{"num_hidden_layers": 8, "hidden_size": 320, "num_attention_heads": 2, "num_key_value_heads": 2, "head_dim": 64, "intermediate_size": 960, "vocab_size": 32768, "hidden_act": "squared_relu", "norm": "layernorm", "norm_place": "pre", "norm_eps": 1e-05, "positions": "rope", "rope_theta": 10000.0, "rope_fraction": 1.0, "qk_norm": true, "attn_scale": 0.125, "bias": "none", "tie_word_embeddings": false, "parallel_block": false, "extras": ["capped logits"], "init": "uniform", "init_std_qkv": 0.0252, "init_std_o": 0.0, "init_std_up": 0.0252, "init_std_down": 0.0, "optimizer": "muon_variant", "learning_rate": 0.0163, "beta1": 0.95, "weight_decay": 0.0065, "lr_head": 0.00684, "max_grad_norm": 2.0, "warmup_steps": 0, "schedule": "wsd", "decay_fraction": 0.335, "decay_shape": "linear", "final_lr_fraction": 0.1, "batch_tokens": 65536, "max_seq_len": 1024, "doc_mask": false, "train_tokens": 516700000, "max_steps": 7885, "dataset": "wikipedia_en"}
Each number is 128 + 32 x the weight over the matrix's rms, rounded and kept within 0 to 255. Layers, rows and columns count from 0.

# layer 3 MLP up, 960x320, rms 0.206, rows 279-321, columns 240-319
[[ 74 195  86 164  56 167 110 109 101 147 158 109 101 159 137 121  67 145 124  64  99 172 110 154 153 144  82 135 146 139 160 128  87 164 120 143 162  74  93 119 129 233  90  84 149 137 148 141 123 149 138 207  95 149 131 103 122 141 168  92  83 181 140 142 155  86 125 113 123 125 147 140 119  63 126 118 147 109 126 140]
 [ 96 119  91  97 107 117 161 142 107  97 160 133 156 129 140 106 102 117 192 101 103  81 118 142 153  77 103  80 167 108 137 140 143  42 181 133 194 112 127 107  98 119 135 155 126  96 104 137 174 161 176  86  75 128 155 155 119 104 136 110 139  74 171 214  80 183 109  72 120 138 122 127 161 213 200 145 194 144 153 119]
 [134 121 161 129 134 136 121 118 133 121  54 120 140  70 142 115 150  81 144 164  97 112 145 164 135 135 137  85 131 132 119 182 190 105  97 123 128 131 123 141  88 153 115 119 125 122  86 131 110 167  97 106 158 162 125 139 154 121 123 174 154  96 119  76  97 156 102 146 124 137 117 163 202 147 158 156 129 116 174 138]
 [139 127  96 122 163 135  92 121 142 116 174 167 129 112 110 137 164  92 170 119  90 168 122 109 103  60 125 152  90  89  90 170 134 109 113 144 135 210  99 163 165 118 163  98 112 144 155  97 149 120 146 101 132 149 135 159 111 113 134 114 147 139 120 130 139 125 155 188 108 143 137 113 117 114 124 134 176 147  99 127]
 [107 120 105 209 144 160 141  66 116 170 130 200  88 118 147 115  76  84 182  85 139  94  60 123 116 212 109 132 138 107 165  85 126 133  92 189 200 125 155 104 142 137 140 127 147 112 106 160 142 109 146 148  91 104 186 182 151  80 111  88 135 155 156 106 147 184 148  96  99  83 142 141 169 129 107 122 157 124 118 171]
 [165 150 124 169  98 139 123 116  79  86 127 132 130 133 145 157 135  82 156 136 131 170 136 160 126  99 125 120 168 101 101 134 142 124 176 130 103 143 131 168  82  76 156 102 110  94 123  98 146 131 106 164 102 148 106 143  98 103 164 110 180 107 129 144 108 144 118 186 118 124 147 119 119 146 125 164 194  91 103 102]
 [151 171  91 146 106 156  46  75 159 129 167  56 124 115 143 125 162 147 107 174  79 170 162 119 160 170 127 132 128 151 140 129 115 165 154 192 120 191 145  84  67 170 132 137 119 114 161 107 212 179 126 145 169 119 191 195 142 147 134 194 157 165  92 100 188 114 138 140  99 140  64  83 182  82 124 130 109  93 138 109]
 [163  96 174 108 153 180 179 105 102  90  99 131 103 107  93 177 117 124 161 116  65 125 150 117 108  62 177 137 139 129 118  49 181 123 118 129 123 132 142 139  95 131 110 120 107 122 121 110 126 116  62  54 189 101 196 175 141 147  48  98 127  74 122 171 161 142  91 145 150 143 118 166  90 171 162  66 160 106 113 138]
 [ 86 110 139 138 149 132 163 100 149 125 127 103 154 114 106 177  89 200 105 182 130 154 156 107 160 105 111 101 160 133 119 158 112 155 155 142  92 152 126 189 114 113 155 134  72 127 116 176 115  99 138 204 154 180 111  74 106 111 104 155  93  97 204 135 143  84 108 123 152 176 173 172 145 131  43 107 151 174  97 100]
 [131 125 141 131 119 122 127  92 146 148 171 119 172 176 137 138 110 108  91 143 102 128  99 135 128 153 189 164 102 169 112 116 142 103  69 111 121  69  88 120 151 152 116 181  68 113 153 130 156 161 107  97 105 143 127 124 118 164 119 142 113 115  81 130 143 136  83 207 176 122  45 113 165 149 105 170 166  95 125 130]
 [ 95 167 131 150 149 182 115 133  90 206 129 112 130 189 112 179 179  81  58 173 127  80  85  76  83 136 204 144 101 132  88 198 171 165 154 170 162  63 173  90 150 104 118 126 148 147 112 118  88 113  69 183 122 175 163 117  91  99 137 155 134 116 146 156 139 104 168  97 189 110 100 142 153 130 129 136 113 124 127 111]
 [ 79 114 152  78 147 175 143 107 161 153 118 101 126 152  94 102 121 100  68  92 135 186  95 137 188 131 150 132 121  89 146 167 114 139  74 123  93 114 101 159 134 152 130 152  91 109 155 177  67 166  88 104  84 159 101 120 115 137  94 112 189 105 147 151 126 177 124 166  62 142 160 187 139  92 151 112 137 135  77 160]
 [123 151 120 190 131 158 180 133 118 169 176  99 139 144  52 180 154 116 144 182 101 124 126 138 104 123 118  91 145 135  99 130  80 104 137  87  86 122 168 132 127 139  95  98  74 156 141  76  62 120 152 100 171 149 147 175 121 123 162 131 122 123 185 106 111 204 172 106 131 143 111 140  92 151 148  96 179  75 125 159]
 [116 103  95 150 152 114  51 162  83 117  94 167  67 190 127 126  94 110  83 151 112 149  99 103 139 115 158 124 194 152 187 132 157 167 183 104 151 137 146 160 189 117 210 142 119  97 141 108 108 144 157 118 125 132 124  89 113 104 109 143 105  82 106 137  85 168 136 179 116 135  97 132  77 112 101 100 131 104  99 160]
 [124  50 123 139 136  94 140 127 108 150  95 122 106 103 126 119 154 117 130 120 158 130 114 114 140  75 109 143  91 132 146  86 172 176 151 128 119 154 155 142 123  65 103 150 136 151  88 111 131 134 179 137 127  93 120 100 130 131  72  88 158 139  86  79 118 171  61 108 131  84 129 106  81 125 138 129 130  97 161 114]
 [131 138 128  86 117 153 162 170 141  94 103 119 145  68 131 157 126 118 121 120 143 169  89 171 179 131 132 150 123 107 118 153 126 110 127 118 132  67 150 162  99 174 162 170 124 177 129  82 136 143 155 132 154  97 131 101 112 205  60 116  92  52 136 137 138 123 124 118 118 135 145 106 120 144 116 122 125 157 106 109]
 [129 147 122 142 146 116 160  80 185 168 150 141 182 170  81 132 108 188 149 203 119 150  75 106 171 104 120 157  91 123 128 161  67  90 174 114 138 140 141 111  95 118  62 113 109 172 108  97 159 196 143 126 161  84 117 140  98 161 149 109  70 148  90 125  89 181 115  97  99 167 130 164 198 179 132  76 136  99 159 108]
 [ 88 132 163 127 155 138 140 153 185  91 168  75 105 169 108 112  99 157 126 140 138  95  95 111 169 121 105  80 107 187  90  96 122 141 150 103 189  94  78 163 141  82 117 105 125 112 163 172 126 127 132 150 138 113 127 133 156 120 126 186 136  97 124  86  44 105 135 151 163  94 127 126 182 134 168 106 140 154 101 124]
 [ 85  97 105 123 123 166 163 118 130 155  67 167 103  89 153  61  89 134 126  72 110 144 115 179 142 178 139 142 127  71 123 144 161 135 112 102 121 114 141 152 150 162 120 110 159 121 187 175 133 148 133 144 136 168  85 131 131 156 109 129 118  96 134  87  99 142 115  58 142 103 155 148 152 171 132 154 168  88 146  95]
 [131 140 157 126  96 200 125  65 138 137  79 139 168 123 124 108  79  89 114 106  75 104 136 135 166 104 121 122 160  72 170 100 139 157  81 107 126 151  99 152 108 123 145 161 126 119 194 137  78 115 143 142 129 179  85 174  86 118 122 108 109 133 129 131 111 159  90 100 120 207 117 119 120 132 120 150 164 131 104 160]
 [139 132  79  91 152 182 141 130 119 140 170  92 112 155 180 110 163 110  73 115 179 182 142  92  94 154 119 160  59 159  93 118 124 128 132 189  91 104 157 137 154 170 112 190 114 104 161 100  94 118  99 146  71  98  80  81 148 139 165  88 120  89 148  74 210 175 133 133 148 141 161 101 143 170 140 156 127  91 147  94]
 [170 101 124 184 139 143  93 124 146 136 132 113  69  97 126 109 140 133 144 119  93 120 134  95 158 163 112 126 149 155 136 163 134 139 178  67 149 133 178 188 127 134 117 104 133  91 152 113  69  83  90 115 122 168 119 120  93 167 156 163  85  97 148 139  77 107 128 132 139  89 125 108 142 152  95 117 151  99 164 121]
 [100  67 183 160 131 183 111 100 130 137 172 147  99 144 127 129 100 142 133 147  92 111 141 156 141  83 139 135 140 138 149 112  83  87 161 148 113 118 101 135 106 177 112  99  82 157 111 159 156 155 138 109 103  94 125 130 169 127 132 147 123  87 164 130 164  92 103 127 153 102  98 143 145 132 126 146 128 162 115 171]
 [116  68 147 158 130 141 201  98  66 119 117 141 123  97 173 111 112  68 111 128 154 147  82  87 242 189  96 196 102 164 157 145  96  58  81 132 105  91 152 156  88  80 131 163 131 166  96 176  77 140  88  77 109 147 111 133 103 136 166  69 151 106  58 104 131 191 161 147  84 127 115 103 197 187 157  87 165  97 193 202]
 [107 135 114  98 129 126  95 127 122 200  96 100  83  98 159  77 173 160 152 152 165  89 114 106 175 198 118 170  90 147 115  83 103 117 116 160 111 145 133 152  75 121 124 142 114 128 135  99  67 120 145 215 110 145 114 106  98 125 131 104 114 105 164 183 159 170 127 179 104 135 128 145 161 131 120 127 157 105 118 108]
 [138 113 106 128  85 222  66 171 119 193 104 153  93 132 176 143  95 161 132 107 154 150  63  62 142 177 172 155  94 169 153 100 123 114 189 104 143  74  93 133 125 126 135 118 183 104 152 105 146 185 128  96  78 109 104 146 138 143  96 108 149  85 119 101 201 155  96 103 154 176 118 109 124 157 162 140 132 114 113 103]
 [ 80 120 171 125 135 128 172  91 141  95 200 141 137 116 128 168 168 165 139  67 150 117 136 165 118 139 100 191 114 102 118 176  62  84  57 141 158 127 134 158  93 153 139 129  92 190 147 104 199 106 208 132  77 101 129  99 103 121 149  92  87  69  49  91 141 161 182 146 180 195 199 111 142  88 118 113 169 144  91 164]
 [109 130 138 117 145 135 134  82 121 155 146 146  99 143 145 116  96 119 142  93 139 152 147 148 149 149 120 152  93 154  85 125 140 134 119 117 129 133 136 105 127 115 117 104 145 132 126 140 131 113 110 125 182 130 144 136 132 145 131 151  95 130  97 110 107  93  94 111  94 152 139 132 146 120 150  83 133 137 124 127]
 [164 113 165 169 109 127 137 115 128 102 160 117 132  98 149 111 121 164 125  95 100 165  96 129 148 138  97 156 132  92 155 147 110 104 162 163 116 120  37 148 104  90 116 134 125  69 149 164 209 175 139 105 127 135 171 159 104 127  79 142  97  87 181  49 113 101 157 148 106 174 180 122 188 133 156 140 166 155 104 124]
 [156 113 184 136 125 176 146 131 184 179 117  94 141 156 111 159  93 154 144 109 165 121 152 144 153  65 167 114 199 106 172  80 123 125 185 152 175  19 117 105 111 112 142 115 124  89 146  86  87 189 103 127 136 121  61 185 117  96  79 155 106 107 186 135  83 122 159 114 135 183 141 111 109 193  70 120 189 116 226 142]
 [ 75 110 121 136 106 111 111 150 151 172 103 164  92 108 120 167  95 151 168 160  98 153 135 120 140 103 151 193 149 168 136  91 126  80 147 147 155 139 164 170  93 129 115 128 132  86 153 109 145 176 128 139 152 108 123 118 142 149  83 100 153 153  55 142 106  69 117 115 139 164  99  90 146 190  89 158 103  87  93 147]
 [ 58  80  72 200 138 159 122 102 122 144 149 124 110 116  68  95 137 148 185  85 156  78 133 132  90 105 171  97 103 148 145  57 169 100 162  80 131 131 145 152 105 154 130 115  57 142  96  51 154 163 109 144 180 164 113 150  55 121 106  90 194  79 174 143 174  85 189 171 134 153 121 136 101  63 141 112 138 125 193 134]
 [102 193 135 122 157 166 144 123 109 107  42 140 107 138 151 119 110 113 120 125 136 160  87 185  99 101  82 129 154  86  82 130 137 126 108 149  64 125 129 158 142 170 115  86 188 154 168  98 109 128 183  81 116 141 150 161 173  86 141 125 136 148 151 158 101 158  96 156  98 158 133 105 122 156 119  85 120 150  66  94]
 [122 100 152 148 144 111 121 164 127 155 118 139 180 110 181 194 140  71 130 142 171 113 207 165 106 165 118 102 105 117 164 120 107 117 130 114  84 142 143 176 131 174 147 115 122  86 150  78 127 117 129 140 130 126 119 184 125 129  92  96 130 116 128 150 123 199 130 124 148  70  98 166 137  96 114 117 145  93 118 111]
 [ 83 113 138 119 128 119 115  94  94 166 105 115 146 146 182 165 118 154  81 186 118  98 113  88 102  90  79 139 132 155  89 163 118 149 169  95 146  98 121 113 150 129 104 128 111  96 119 149 184  92  90  91 138 163 149 141 138 121 104 152 124 156 139 165 117 168 127 119 141 119 181 111 119 154 171  83 177 160 118 144]
 [ 79 159 108 112 125 170 123 140 115  89 128 181 156 160 139 148 128 152 181 155 182 135 178 186 103 152 192 135 106  98  83 110 133 139 190 179 141 117 168 121 120 120 120 142 143 133 133 147  94 106  57  86  91 134 126  93 120 155 177 124 157 159  77  99 127 122  82 100 105  67  84 126 126 153 144 147 154 130 217  97]
 [ 72 106 184 130  73 188 149 177 191  87 162 143  91 118 144 143 130 154 113 138 158 134 121  76 126  94 154 115 169 173  62 128 161  71 139 162 165  49  96 168 105 153  85 138  80 119 123 127  76  81 136 129  80  95 127 127  91 116 160 157  48 156  84 196 121 134 133  96 106  94  94 184 131 162 154 178 116 176  30 122]
 [167  96 145 215 127 140 145 117  98 211 132 118 113 137 120 140 111 145 156 169 101 145 212 187 119 149 134  90 150  64 149 152  89  92 156 128 135  93 136  87 127 168 140  53 106 153 124  82  71 151 139 101 143 220 121 120 103 101  93 115  87 115 143 155 172 145  55 123 163 142 132 139 103 188 118 204  98 170 126  59]
 [118 102  64 191 114 110 118 118  58  98 131 125 164 141 126 138  97  54 181 167  67 145 126 122 124 152 117 106  55 140  90 120 184 119  98 148 122 128 130 200 128 255 163 176 144 145 137 108 102 109  73 120 151  92 158 138 131  92 134 168 116 160 162 141 188 169 153 133 175 122 107 113  87  87  97 142 143 135 102 104]
 [160 121 118 140  94 133 189 158 129 131 130 104 108  59 120 135 102  90 109 118  99  97 100 161  68  99 127 161  70 159 149 103  95 133 173 100  95  91 111 138 165 137 113 150 134 186 149  73 144 162 137 136 131 107 172 136 114 108  83 191 193  68 129 185 108 116 123  66 148 121 127 134 179 135  85 112 171 154 167 100]
 [ 51 199 148 152 118 157 112 114 146 116 121 164 112 117 115 157 165 107 157 130 128 119 120 124 115  94  81 166 155 117 134 157 140 122 157 168 178 124 123 121 130 148  76 114 124 144 105 102 146 135 130 130 111  91  99 112  90 141 150  94 122 104 128 107  81  96 149 163  92 144 106 104 133 171 129 137 175 164 132 102]
 [ 98 182 125 104 139 134 111 152 142 170 161 113  89 132 141 122 154 162 155 120 168 111 109 109 149 128 141 138 131 130 115 109 117 159 140 160 135 125 122  90 143 135 120 165 154  99 152  91 105 115 180 150 119 129 142 159 126  88 127  97 116  96 179  90 155 156  95 128 139 114 119 124 108 131  85 129  62 103 129  84]
 [112  82 121 140 131 127 104 100 138  40 125  51 162 117 173 109 134 164 172 175 142  83 117 151 112 136 180 137  69 105 209 160 146 128  38 125 135 106  85 155  52  84 169 122  51 107 144 104 105 145 152 130 144  98 132 148 128  59 121 151 137  66 114  82 160 143  68 209 125 107 138 172 157 119  86 129 131 195  93  78]]
# layer 3 MLP down (transposed), 960x320, rms 0.0702, rows 279-320, columns 240-319
[[149 153  97  58 164  80  78 164 170 130 129 168 146 139 140  90 118 155 151 126 131 133 138 123  81 113 198  95 140 159 138 132 169  68 145  95 178 122 166 112 104 187  65 144 130 104 132 101  99 139 139 108 155 143 109 126 112 126 123 183 132 118  97 144 119 178 116 121 164 117 173 148 139 145 135 166  86  94 142 135]
 [126 137 115 172 144 101 137 181 139 122  65 133 152 145 106  96  90 140 139  84 191 154 142 155  96 125 138 108 138 115 125 130 137  87 152  71  88 191 136 161 134 113 119 193 117 138 103 175 170 154 158 127 112 130 153 140 104 180  79 112  67 160 160  73  91 140  98  99 141  95 116 149 126 166 162  70 164  85 134 134]
 [167 124  61 132 163 111 129 114 159  87 157 135 113 146 108 115 127 160 105 119 139 116 152  76 162 133 196 112 125 133 153 160 113 165 125 136 139  30 117 106 121 123 159 115 113 191  77  52  77 121 138 122 166 113 103 107 147 160 168 159  99 151 113 153 117  77 105 157 139  97 141  78 134  96 142 102 128 113  88 109]
 [ 78 112 154 103 168  87 127 162 150 119 114 127 158 138 115 123 118 127 116  54 144 139 131 168 129 143 127 155 119  53 205 104 177 122 185 112  98 114 149 162  66 133  88 146 164  75 173  44 160 144 159 103 138 125 149 140 141 124 113 116  67  92 147 190 135 141 150  98 104 135 164 128  96 117 154 145 128 112 128 146]
 [173 137 162 116 131 152 126 169  86 153 109 151 139 162 147 192 173 113 132 131 142 163 122 116  78 136 150 110 123 107 150 113  71 130  77 152 130 179  47 122 136 107 110 171  74 107 167 164 144 126 191 118 142 135  95 132 111 107 131 142  81 110  86  74  95 134 119  73 120 109 109 129  93 120 193  78 120 111 167 165]
 [132 196 126 134 134 115 177 103 189 113 137 129 192  96 123 111 146 111 130 143 181 129 114 139 141 130  55 139 156 128 116 113 143 108 135 138 115 139 136 127 123  86  77 199 118  80 133 124 146 158 145 168 108 110 104 119  92  95 106 152  71 107 156 131 153 108 164 102 152 120 124 127 124 151 119 105 148 105 133 157]
 [110 164 132 120 170 223 160 150 123 147 134 154 105 106 139  72 154 141 137 118 165 139 154 208 165 134 138 168 195 114 121 108  54  89  90 197 118  92 100 100 151  92 126  79  86 135 142  95 140  90 122 167 109 169 119 156 155  87  92 158 102 113 134 113 182 134  96 141  93 136  10 135 138 118  77  43 135 205 153 130]
 [101 131 115  90 122 123  75 103  67  84 115 117  92 113  75 161 119 135 114  75 146  96 108 148 125 128 120 167 109 154 115  98 136 162 127 182  44 144 110 147 125  79 137 129 117 116 127 117 146 109 157  96  82 132  80 138 174 107 133 126 142 142  57 106 107 150 110 106 161 139  93  88  70 144 101 150 189 146 103 133]
 [112 191 154  79 166 146 102  85 107 166 166 120 215  78 115 173 109  99 109 141 121 168 138 132 114 109 101 135 117 166 107 114 157 103  96 158 160 197 131 100 147 100 120 133 122 133 132 102 114  97 143 140 129 110  82  53 175 112 116 120 200 172 153 134 122 113 141 113 108 165 131  98 141 138 144 125 157 142 163 136]
 [ 31  99  90 102 175  99 129 122  96 106  83 140 213 170 130 144 111 136 156 117 118 109 110 120 122  94 120 163 116 124 171 130 159 119 142 109 139 130 113  88 131 131 154 109 135 130 160 155 159 118  81  74 168 120  76 170 145 175 143 131 123  77  96  92  70  87 202 125 141 119  83  58 118 103 153 123 121 128 170  92]
 [143 147 169 179 117 130 148 167 147  88 133 141  55  51 104  84 172  94 103  99 153 120  91  88  83 125 128 170  95 123 164 168 199 154 112 186  64  54 102  87 168 133 110  75 137 147 174  96 155 106 137 145 129 133  99 143 178 152 169 122  73  97 148 182 172 175  93 149 173 170 122 187 106 121 147 129 128 188 165 120]
 [178 156 101 132 136  88  87  67 102 100  66 111  99 153  87 117 111  97  96 154 161 137 166 112 127  97  95 100 142 139 124 149  96 156 160 158 165 154 168 151  78 100  89 124 142 156  78 124 132 132 150 161 100 137 125 120 130 136 153 141 101 130 128 116 119 174 139 162 143 172 159 190 118 149 133 107 105  60  87 130]
 [144 119 118 156 130 104 158 117 157  85 158 148 196  85  63 198 149  93 149  97 120  97 139 214  95 167 110 159  97 164 139 127 155 166 117  98  78 128  79 149 157  90 198 136 147 100  95 121  95 154 133 113 131  84 126 120 116 110 100 154  76 132 165 118 124 109 135 120 111 128 166 123 142 146  94 114 153 147 174 144]
 [121  58 140 144 100  91 115 168 183 156 118 121 126 193  83  97  69 155 128 153  93 126 143 123 147 113 215 181 127 129  88 111 111  95 155 125 160 108  73  91  74 130  88 124 160  43 124  85 138 102 115 142 134  57 122 128  93 151 109  78 124 103  84 132 136 159 100 197 118  97 119 137 116  88 118 104  66 119 185 170]
 [169 162 122 120  81 107  92 151 144 119 108  77 104 164 135  98  95 116 125 161 109 109 132  57 149 133 124  98 147  94 110 165 141 157 152 169  91 161  96 136 147 130 174 146 117 143 137 148 159 112 105 182 110 155 138 151 162 123 150 214  92 131 185 119 146 151 121 147 121 189 127 157 182 170 109 171 137 113  85 204]
 [115 140  83 134 131 128 108 175 158 170 104 129 189 119 131 129 111 172 157 180 133 102 127  74 131 139 125 153 106 147 131 198 180 147 128 130 116 110 146 131 130 106 150 111 116 143  72 125 115 149 158 115 158 147 141  83 131 131 140 123 134 144 150  89 194 152 116 108 138 134 223  80 174 114 101 127  73 143 184 141]
 [ 51 107 105  81 195 135  63 155  85  58 125  94 126  98 172 138  83 109 164 120 146 107 158 225  90  76 212 173 164  96 139 154 150 176 191  61 131 128 151 149 129 149  87  76 133 120 142 135 153 128 111 109 122 164 120  88 118 110 145 101 150 111  87  89  59 198 102 207 102 136  78 132  97 146 168  96 156 146 171 142]
 [140 103 157 114 109  92  90 100  72 160 140  91 152 147 138 127 162  86  87 107 103 142 117 152 120  90 129 137 135 153 161 141 134  70 112 120 170 155 129 105 110 148 164 132  61  89 154  88 105 122 116 155 173 144 152 155 124 128 136 160 153 165 189 120 138 104 170 156 114 128 156 143 182 126 112 104 117 216 111 146]
 [132 175 134 146 138 158  90 147  88 107 100 160 151  53 107  86 133 101 124  91 124 134  84  77  96 158  97 116  73 155  82 173 160 102 174 154 132 110 127 159 142 159 112 139 117 146  96 112 175  72 124 121 111 122 154  66 157 131  74 129 125  99 116 159  94 181 131 144 125 124 150 161 204 149 124 116 182 148  62  91]
 [151  97 113 128 164 115  67  91 170 150  90 122  82  81 126 176 156 216 145 143 152 153 159  89 159  96 160  63  97 158 102 191 126 149 134 135 170 115  77 187 136 118 106 107 121  99  78 137  89 142 128 156 120 119 188  64 122 140 131  92 138 177 108  92 103 141  97 136  78 158 136 111 152 115 111 153  79 113 124  84]
 [131 108 168 124 161 134  90 136 140 113 140 114 164 146 104  86  75 134 109 113 154 163 114 132 144 172 142  88  93 110 138 149 104 181 135 109  92 116 113 126 132 140 135 167  87 140 105 125 101 122 100 115 130  75  77 155  67 111  99 148  50 124 153 136 138 146 161 100 170 144 147 145 149 154 208 130 131 102 124  86]
 [ 98 154 131 143 121 108 119  74 138 152 173 105 109 143 133 158 112 168 152 127 137 119  76 162 177 106 148 116 121  91 158 129 187  77  93 103 127 148  68  84 175 167 191 175  70 148 103 157  88 117  96 124 151 142 176 133  81 121 138 149 168  80 159 114 135  94 118 113  81 133 133 131 138 115  91 127 119 171  99 106]
 [ 88 144 128 131 108 183 167 200  47  84  94 102 127 114 137 113  84 155 142 128 126 110 105  88 137 128  95 145 129  67  78 118 123 135  78 100 139 166 218 150 154 154 118 124 139 172 119 129 149 110 141  75 137 134 117 144 134 102 127  69  86 145 145 155 160 103  96  78 104 141 179 148 130  83 124 123 104  97 137 158]
 [ 83 133 131 158 138 101 111 117 128  89 165 109 245 145 144 130 121 138  69 170 172  97  95 147 158 148 178  82 109 160 136  85 231 135 118  92 101  91 110 129 120 145 108 158 157 104  86 117 187 164 117 153  44 112 122 121  79 106  89 111 161 112 116 194 187 139  81 152 129 188 142 165  59 158 126 128 114  92 131 139]
 [163 140 128 157 139 170 124 109  97  80 103 121  54 129  57 124 107 136 152 106 156  93  72 120 175 150 140 115 142 158 137  91 107 121 126  94 102 149 133 163 129 140 120 116  89 156 118  84 139  51 137  87 204 122 101 147 134 124 129 107 136 162 121 170 124 145  93 172 109 121 191 143 201 170 139  89 114 171 133 154]
 [158 105 148 140 156  91 132 134 162 119 173 100 120 142 115 140 108 119 151 112 131 151 161 116 150 184 135  87 144  96 197  83 151  98 147 127 113 115  56  89  91 139 134 127  94 166 104 116 130 175 121 150 120 155 120 134  82  92 114 117 106 122 169 140 140 140 167 138  95  59 127 139  83 172 182 117 153 198 178 102]
 [ 88 186 116 119 119 154  83 136 189 136  94 142  60  85 167  66 139 173 185  32 173 151 142 104 109 165 132 136 123 144  77 128 140 108 166 146 124 162  79 106 113 147 136 130 155 148 163  94 105 102 121 134 204  67 103 122  66 189 147  79  82 157 162 135  94  89 224 128 151 105 141 147 121  78 153  70 121 154  95 139]
 [129 138 107 120  99 136 125 158 108 111 123 116 117 149  79 145 154 134 148 138 146  54  90 118 124  95 139 126 115 152 142 137 118 102 168 144 137 115 104 153  73 150 128 110 124 113 146 109 146 124 136 164 111 184 111 113 166 182 143 107 173 127 136 147 157 108 123 187 214 159 117 136 131 149 104  98 151 134 109 121]
 [135  89 150 151 176 153 134 148 158 182 106 173 137  93 138 105 181 134 100 169 119  91 130 113 123 131  94 141 110 180 167 138 138 138 164  41 118 149 120  84 116 103 109 150 125 111 100 132 195 130  97 121 129 158 115 114 121  74 105 202 140 118 145 162 191 155 172 180 154  89 132  94 106  62  81 148 116 135 135  75]
 [109 169  92 184  81 194 112 101 132 132 157 121 152 162 159 120 127 139 150 185 146 147 174 145  96 120 180  99 123 113 125 130 197 153 179  82  92 113  52 120 134 179 147 168 107 119  88  78 133  71 109 137 134 124 100 121 151 117 121 131 133  93 108 170  70 148  96 104 192 155 138 102 170 156 124 119 202 140  84 183]
 [160 162 131 157 178 124 154 160 108 125 104 137  95  83  89 112 148 119 127 151 128 127 140 158 135 115 102 140 114 107  45  98  57  66  86 107 126 130  76 140 123 158 115 138 179 188 124 151 165  96 166 155 121 153 151 132 136  71 134  48 147 159  83 125 107 114  81 141 106 110 110 129 127 106 123 138 140 146 138 149]
 [129  90  66 196 136  91  96 164 168 146  40 134 104 106  75 160  58 140  37 119 131 165 155 135  98  77 136 160 110 139 125  85 128 107 110 216  18 134 160 119 102 214  89 115 116 144 121 176 148 171  91 180 128  85 130  80 153  71 125 121  94 135 197 112 127 103 139  78 146  14 137 149 128 194 141 115 153 138 137 142]
 [ 74  86 161 148 144 148 145  95 173 130 113 123 139 126 135 167 119 118 135 110 135  83 121  69 118 139 120 152  76 131 115 171 136 110 197 140  93 131 151 123 114 130 183 168 167 158 102 144 103 142  91 126  81  80 167 112 146 139 147 137 125 106 160 132 158 145  78 178 186 121 112 115 150  99 140  84 200 146 166  82]
 [146 142 135  87  75 142 139  90 119  87  84 128 112 120 145  84 118 101 176 106 112  95 118 135 141  80 154 177 206 122  74 174 138 125 152 190 128  97 100 122 129  82 188 140 114 131 158 165 117 154 140 157 135 130 137 110  78 137 113 126 158 108  52  81 128  74 105 165  97  96 134 175 155 102 160 194 131 157  99 118]
 [137 117 161 103 100 131 171 135 133  71 164 211 123 144 116 170 125 106 217 148 174 106  93 132 186 168 115 175  76  97  76 124 131 101 174 172 133 121 148 118 120 126 136 176 176 162 102 124  95 150 114 158 142 175 151 125 123 105 157  70 102 155 131  82 130 160 157 168 105 143 101 115 170 121 111 183 141 133 145 125]
 [170 171 137 116 137 128 101 134 110  70 147 106 113 108 129 107 130 155 156 197 130  95 145 136 162  76 105 123 122 161  66 160  83  77 151 127 153 124 109 109 160 109 145 135 193 169  70 165 139 140  95 171 161 133 131 110 163 141  62 173 105 174 123 102 100 144 132 153 138  79 140 104  23 145 109 178 146 207 116  90]
 [ 99 108 105 160 105 165 114 153 140 133 191 126 146 196  95 122 100 147  38 158 126 128 169  82  84  78 161 134 121  85 140 141 137 173  84  82 166  96  98 109 173 101  93 178 168 136  80  73  74 106 164  68 142  67 102 139  96 134 145 168 148 127  94 199 102 102  93  86  64  94 143 141 110 138 111 117 105 207  88 119]
 [139 133  29 136 110  61  53 107 113 185 134 142 159 160 185 164 149 121  88 120  89 145 137 119 109 140 132 138 118  98 131 132 117 101  96 133 159 161 148 159 135 120 156 176 159 120 212 129  79 110 185 105 194 142  56 119 121 144 232  67 117 118 130 132 153 111  99 167 147  91 116 125 202 158 188 186  91 110 115  58]
 [159 197 197 153 103  80 158 107 130 105 167  94 194  98 158 126 124  93 150 123 136 116 189 113 138 121  90 146  70 109 108 157 112 104 127  82  98 134  77 113 135 118 167 180 144 133 194 128  88 110 104  53 101  70 166 145 156  97 142 152 116 124 104 131 124  68  96 130 113 128 158 199 129 121 110 144 134 169 105 160]
 [162 139  73 125  52 103  84 185 126 120 152 148 133 130 100 114 118 136 122  78 132 148 121 128  94 130 138 109 102 128 114 162 101 149 122 122 167 156 161 162  81  86 136  60 126  93 131 138 112 157 130 179 123 186 141 139 144 185 105 122 157 172  87  96 115 138  81 125 138  83  70 143 132 138 104 125 131  85 125 132]
 [114 142 112 107 129 133 143  88 122 161 173  79 165  91 148 142 157  87 173 144 143 166 117  82 144 111  78 127 123  93 137 103 143 176 139 149  72 169  89 132 131 197 131 121 104 117 134 117 127  98 120  87 132 159 105  49 109 163 159 101 182 179 172 104 115  55 110 146 101  87 153 124 183 108 129 109 105 155 142 125]
 [105 102 154 154 120 105 111  75  59  96  96 146 145 168 163 142  92 106 125  92 142 161 135 144  94  86  91 124 118  68 126 136 132 105 117 113 103 136 161 148  98 119 162 135 127 100 126 106 134 155 112 114 136 126 117 116 147 101 165 104 137 113  91 140 141 107 136 153 128  98 135 109 199 141  90 129 177  97  96 192]]